{"n_layer": 21, "d_model": 128, "activation": "geglu", "norm_place": "peri", "norm_eps": 1e-05, "rope_base": 1950.0, "attn_scale": 0.177, "extras": ["capped logits"], "init_std_down": 0.00343, "lr": 0.00649, "decay_shape": "linear", "seq_len": 2048, "train_tokens": 449600000, "dataset": "wikipedia_en"}
Each number is 128 + 24 x the weight over its row's rms, rounded and kept within 0 to 255. Layers, rows and columns count from 0. Numbers have three digits each. The size before them is the row's rms in percent of the matrix's.

# layer 6 MLP down, 128x512, rms 0.215, rows 0-50, columns 256-383
096:127145116119186125161125163098143100130137105118159141129173129139147104122097074161156126081091177151143122152125161147122126132115151137167107142144134099143115129130107161108078112149122189110145126089097162162177120167137099138137141116132103127140123095128118123069109113128139105167118133136096156132128151112188144130103114105127082197121115109140156136102137145113058115143135
098:119197095155126121117145165130101163160133149126103121116123124150105174148105130109113102123153130143123143069117175118122112135146118135134157119152126104142141118203145161172134145124123100144120161147110119119140110168129121141105082097109129119165114142178163111148162178114128103127181124149158163136100153152126108163095134136111120153172160127085107133126103125126137163113130
102:124159152091089087099127114143129165148112148104134116104125161121119097115112119140128151152123135119132170131114104130091125114141138176113113143099125150140161148151142128158161129147095142142135096141147093110124120098128166096166139098110061107186174102111119147180120156145124081117108131113193132086101114162099115060138100155143119111133149089124148117141086136144159115118160
098:146119137113163129131101148173122163126106097139133130082114162113088152150147141069069119156131183169113144106118123160135158124053127153113131127114103171149140099133103109116095116112109114147122123085107146121134174086162140094116126123100151117159155130151148122098130158139130111124079121134125141112142123102152149102176147146130142113111103133137132110116120145142121133148088
106:175121157144107099163125120125085161093090078054114116105067140137130107130155156110117154112152160114120174113125112136141105108103081123120144160142093151138145107087104089135119104093082158107127156150128114086149160083113132105149138104144134093115124111121112107116138132101104153136118138145168093095147120104104123153103202126113125132113136125156100107128124141132096137101113
103:134133107091127138187135098138126138127112144129122149115153115155139136109109165094147118138105117145096125135129119082118130132184140117092147098129123144141161114088172109115126103117135143163187135157090138152129116077128156082092142173172160140103166133132127104127144122145117135178169140130083148123126148127101137132117105147115128167116115120142130163137111177107123108139138
102:091157153122131119098141102121128139154116150124146121083104136101130138132119115118107156144094126116163123087100140098096176148132179100159115127096091112150090150080139130130119129140125100118107202159082117146129162103133079145126106135137173104138120151125138116148137107106159163093083174098100155152120116115071168123111125100141113095097126134140177137105144171150162145117141
096:138132059112105135138115136070133114122122087131123102142150106084164119111117121070142101143121146180141112140165091115144184125134139150124126156123145138147126139109102098111146145172116118185092139147110144080133127099154133104166131127158163152111113121152141110100149105137118107116122159095103139103164134109175141111096162075097110127129137123133135108145150152115160102151112
098:145143159118147106100137122126140140131106130140131127147097138105125135112135094095139165082089138062107156116159119154131107086125124171156121115095144145114129066146146110134136119195137115100078125137116139136101130145147104150182089123180112093067123178112113150140136139137111131154148131138127179135133075136127137154143163143150126141124133138142075142119123131132139135128114
100:153129136091118152091170131125118080112149142140134145186172163153141134128133131186115138100130146122162129116148115145120139129111076123098077121132163104124146111123091118091080158136162144136108127097108146119177141169135139119112133094126125134105098134130126134118130142149117114136143136140129137148164161090112144163143117118115126126161107129164125130118151111147139110104148
097:104124150103164111104165158115118141174136118140128156119129140158085121117182089106101110125097125124082123084152146131136144113152154175171162100128147058138133162132136136099128166140159138085130151178119129101153133116137086151115139138149180124146172176131135116140116089123129096114139174121150121172119113162058109115141109097114129106149157132146159154145147111142143108166132
098:113108152145139104124128118146089088137154133149107184149106129100148139096100116133205166117134112151112127127147133149113123095158177136109138134116130164135104059127129152119129121148137092096122104131155142161150129121129131144177133120154101171165112132158106127118123112166117107094131080132115158126148110129145104145127125134145169117160128154112143142103175155118154129142120
097:123145126129133113101105121156092122107168180081085120091083142137139119096141130087111090146143085146113101164149114120105147115091110130135122101137151129163137085117142119093125136115115147168146068112128077095140109117114135111095098094118107133100129123146133116127130093109179129080110093146139098090116102138103123099127126107120122150097131107109110150125157052121083179161150
103:119132138153115118123136125126123113089135097114125116161128138139083140136128118158096129140135125101109108150155151166119119129152119119151115079144137160160140142078102109128134098072127107106141176152086140095119111103137088134137130131138134100114119110105111111145132153125091130127117153149107134149136125134163164087130158088138118150108196150124127145132112192115121146123123
100:126143145152132111132145137138152133114124135102082144130147140084133139117129130160134100097118082127161149123131138142098129110136110113114142140126105163104109118160132165124128122163086139156123126115123127169121122128108143115120140166143090140131124144087105141114125067108171129128131162167135151129153131100117121129139089148145152138162132130082123109144151136128092121181142
100:110107090095181132116147116138139126190126093120072141094090122147152124135120135110135131142118127146128164128154122154141136141074125147129115130127136173121162135124134117065134140143136082069138107131107142099145116135137118153150108106114183148113105095125087145144146131093116101106117125122119095135133137148162106147152162145157131094174143155161128117130163049117097124178127
096:130134093065121124143142114155118151173148146131102123099133146127151115159146133102145132119139107100080121107116116093121115133118116132150118106147147153150174151114150115123196131140145160119096109157147150125117122121091122108135158138094097141139128148118072123128122134113123124112102150121092131149108107127137101123131107131116151102129152129159127164098124152110143140145146
095:127182110131134132120122147131135129112132139124159145141147115146105122090152086118124149109123141133088129110111111085130104156138129117113161116123099112114124100142149129146177143130115146099128118111146120138103095080148131143125147094147091080151159126108122148106147142122106121135079134100162167105105114128090124118126107120124123128106107079086126140129128140116115134122141
096:136152105116116113170136132137139146085102170127154096146055137130151135113092133135144087084113133071100135108116138068172127142106151111094127094137102119106143117128144164162149129129124157120162084162169134141122113153150138138136094122127134094152130117119176117118137085107090108127170106165146153125124133106161168083146123140162143070146103122143082134111119087128123129174130
103:116105114134111158107143067125098109185180105096145148138105080102112110113069088091142171161098130145182120142116162115108121130155110130154160146154136137143122125141117171117114143158127154130123119108109130133113126114149131140135143174134119145165115106106110146147110062131133125123124148151129146154151109137079106121126086152081115120152102108173137142124124129141147181127084
097:136078167172122190131139154103143161162141142139117096114120158080119141123163075130086110113102105131150111144162143148132168137161115091097138166132141118086131158110074144148105109127140149136112169119091126133086145114140098153131145143136114136153141128123113138101103106110134171103135132164136127080166116121168155113121106127144113138161092138115106145074155150160137124141126
105:088150130144117149140143140085115108134136133128119086147126110104080107115129098127148101108122120173155150159188093091146083087142133150145130136086137099083128131127115102137179131112094112145126150127109189156093137128122143138193149167121101058126118123124121174138104147139126115090127106153126138126146095170125116114112105142132138168133124108114134116101139086102159139140156
092:138089108164163117132150073137188198112119086128146119100147135113109165127084139088112071122111123120155122116110126137118144120123094134102110117108168113154102147170155077138124085118141099102092131131092131168122104143151126132142114122106123112114142120115089162156130149137148131109146160093107091141099133096103115151094121118148109140159139095145129122095123098116076107147160
095:115142155117103098115154175116119128099194051121151153085123116146132132140148110132122142123146140120092149160122123134100122091136128142084072149122073126148129167143124142123136100165121131056133146126105152105160111146178091129116112119164119096133164119095099141087083130166133126064121151153163116135130077152149136120117140145096095117127133141110116097126128094139136170137130
092:125111107112118077143139148158120159186117085140142151133130127143120117083101117108079148125112108116115133082141096120130127101142110152113144155139107137121145126088096108119159164151140131166130147129118122111128094120155157137140170110125120136085131112160133120100104145150088128098117141143132128117074117129107170166130119110165110125109137135135146093176133163164073104134122
096:118150132108132113153167145139113160118121116118134115144122119121058126122123106113107124104139150147120143188106093117145089099134157129166148125140134145102134140157104122110105110147166123093105139152085138116182122063155149148167101121151137128160138102155111115119147127148133074127156102162157116161176049176150161088104171117166128112066139068117079114133138172114098157104164
101:103113097110124157196140163124099136132123115126116137108115113125131118146149130135174094107108103133163152165125089122115134151120134131179149158140123161078196154100124122146109119191070149143155148125096129113094111125106128093133148126139089123147141127125115115112109145149135153099121130163150112168093124126085129084136083139120143123090062126110172129138121142119097127140162
101:157149160139123131137132093117160105154108130137123117185143129135145107166146128088103091111125126119157138116112160149106118131134129136158165127122107098083146144176135133144089139130091154113162115084079132112133131113113095176149109141127111138167105141102159128148107080109148149184124148117099114123151118136096143156119132109139134121106139104138132133119150176131085061136082
100:159137167138147146139129110107120126104150133137103152093153141133113144109134116161160133090108129118130118104160139109143131134107094150178118125140132122156112126142148123158131126141105160138087174108171134124131098123098117144167136131148148159170128118131105149158138123122093137131178118108147156146107142120141121133066137109104120122140135094104138127149119202141145082117118
102:098156148080097113121129123147120133151109120115137174113101149126124098094142123128120136159140137113115143083153115075148130122137159109123101136153180145148169109141166119155081151082134137129089103128127066116145110113099113108125134131127081125122136097117092104097144100136134088118089113091161160147134125107083114157132128130117160139136125127139138121140141103162152149142156
097:098092137135121108124149193119094146121110118104128105114110137113160079101139091127140141140089105117134126111148143159144166146147160140140124115142130133102126152128115134117151160105149130123101136161128126114136160085105135128140174101111105138145130143142122108116131134103116086116120129129098106130088201089148141092082082084158133098119130131152105151085094141132120134118134
101:104144099134158157120113166128143166173146098158154123124116159134152119142125116182080113141121084132128185136078125077110155125090116125099138156113127164151131111164107118143175112136153128161113116111089128123134135141164115117145161068170103103118135113127163112096127147138112117167153110168159136098121133132113115124159159113118086147157118136107153132157136125109137106122108
106:120140103138167132155133185121146159133135137073111111105112086121116123115158144112108125127132123153110149112153087105120120121121136149147138150139140088118147137157128106128165150134152141093141142144136107129132176096077126152107166154127111148153097128102135163168124149145132113105126111158147138109114129135134145108142090115099143122134119102116112123149141160135086182093116
102:129154125122130108087126138113155126137143108162112118145122143131099098169129117124094089107132147139156118112152146121148109089123104159142139120102118142142106165167166114138082136128147155164141142110130151132107173119105142122136136095099110156136136132107087096130104176161116103128130126160120158104123115144096140099157133055149154143110129117123129121123118089118138110096133
102:138141145110136128127126151062126106073108176140121087139160135103084104097081156114123111086141115091181128128168117122094116144102146136127121133107108109104111128139098112129149112126127107159113131190137136131074056113137114109115070124119089089143138122079130163153125168170139120120147136139166125120116116130115150125068098121144148165114166126139104116133121146111152120124158
097:115110139098187114096124109138128147094164116118127126121127135109137126107098167106096137160113134147098132091131143092124124106147135151110084160079151147129137128081111128133100118097120102093109131140134149114115177093138136113144139105140116144133095145168124147091124131118134115118118132132177116096147130127123092128114096116132153127128114123118163130149127146144121113140143
093:121184129116128112136102110113110124133116145114130140171135130150156122138117140133093125120110124164125125129115124148123149103162114164125106095151096098139111123128118100141125159124129102077060111163085156117170144131149130081105137115110111128136145092130099163134143098124102129118106106098109108142125127128095145113112112131129106138145101142144179183128131088124108149115126
098:105129149137137106124147114100177144153122133133111138125101176088118145072136131136120096123150096099131101151115111147171084147086150136191145166109172091132105104103172109152168117135112125123106124129094160108177133115109182102111154115127151101111119167167145144129156112102150098110157121130155126132145114121106148089109116094174129099115182150138100136132138100127139144112148
103:105117091122100120123140114116136099151136119133098130124140088133117136149134151172156108191112096132117080133149106158105116116126134092144114131144181132168129115093157119114160158133158144076178126118149167137165100136092124109156129113133135133121136180135109146081184152113122174104157089115079150121115119152131108131120139114156096162138140143142155114140108115116111113128140
098:110162132184135123115086127143150142101143165118142155176097121115131144118140133125118132145119130139189100143138124111136158138175141100188146120137159111162125135136108148098100130169143146152125144174087111113148122149119135155101180127164147140139146112139117165110125159181113110152183127114109117085141128135164129122126160128104111137119133120142124148173157100193111132113113
100:153114190093117103123154139124168176118114121142180142126111127139148105143089126108122151160145121107138189107129120117109157102114134134134078150120135160135144104113119122141149173176149172137136147126132128140174076105160158117146092123097081107078132115158133158151144131127145122105132165171114116087112154119120140135123151159163170135133156074140170160151121081131138120124131
110:149140134110105147114132155137088125131126082143171142130106135143116172145142172130116127121122153121091141118101114101141148141106130113108144174166141138174116111135154156114139164106176118131179103125090122091128110132125118096135147067100131088129126120164093113147126146101100153132175164092103107142106132157103166144105127120100137135162126154127133135132106137128117113133139
100:159120193175115112133115182178165115172125127136165139113131098106113062115075135143100131186097090113113134101113122148114187166124128081139153150172140128129140129129126169117107155113142140126137118149105102108154158129129121105097085123111130132119132122127121149110131137157119117146096135086103078117088184103151113135134171122126100125123171138163142158133102075156111135063090
103:096102120116153156153118140130117162147116147134134130131167136145117119167157119187109083105138121141108079167124106140109106145152136118147154128189141128061166143127099134152151107097148141146108155141131136128177125120127152188111160128148135113133084139103121184136151171100116124132151126106134099114143156116145119112094138091125100124122107149142142146176132158138181084122104
106:120145121114124130124119111130120109134138089052128146125131165121131145117153087106106178162136147139082101147164138141114132112169164154111103140124102112129159128119119061107108106165119139147105133100127140144089110130130163109146126130137115146110164133129087103135153113123161117094124131141131105105154149108122136154150134161117113100135140153152121138099162111130127112163160
098:124101141125142151148134122135121119153171107054139132123091122136099125115083104148110081138125154107149147116132119157118160106137144101101107136142177149147136191130134154106115150098092114135113155129116162110113152131128093124121127122108141114151092126146114108105111176138108092138085127121112097137137141120136109147106171097098136102146137143174155123140127072148139155134131
095:105122126131130162122136139093144083077081151125120151110141123123097073097098135117099124125140100122121170121132111151116109128116142156123135099151141088111113131095160109121109148130132121149153130147139161138159163148151160104140138198103116122130109132120144122114093092085124143181134137145146153103112098100104150129169151131180125116135137120163133166119140099125132150144128
096:140137120143189150154152180151125144080153124129174111164134096173090126143090148118075132124134088103134116134116147092109114178137164105123136186136118134128139190104141145140111149109101140113129175153125117107129160115151083144124129101135149118132089137128143150102114110167154124150151147132150113110077143134090113126125181107112121130135144106141178137151122115106120137140100
100:117149160120120106129093140115139149123150118101144152108146141169097164108155169100112139165163113156126172145134114123139145096132164139120085111124173128121163124136144105106162112142109125197159099139117150119077108060195061138141126167133110138123156141122138110084115109118126132119136147167111122162097137145127151183139126116127119121148175108123138146131142102118164132125125
098:108148151142175079105109135149143142166119169117128116120092167160148134128108109118157089134155088086096093121185136104150141084145130066084114115117147129128136131130128131139122143123147096135131154131155108139129090146115164108163133117153122097154131091122140152174154164098122115152140091172131157103135123123141143098131137093135177099161116146139120127100136137121144115127125
098:139097118138125097092108148117129085047191108141085120100140145147124130122134114152110088143110152100148110130102123153109134143096139131100128113180148139120099136140113171107110186150169109146147161131158103120104159140194122119094137117122138116120135121154102119130152130154115112143111134112146074123125170135157125088059152085088150150104138172102123098144110128153120144093119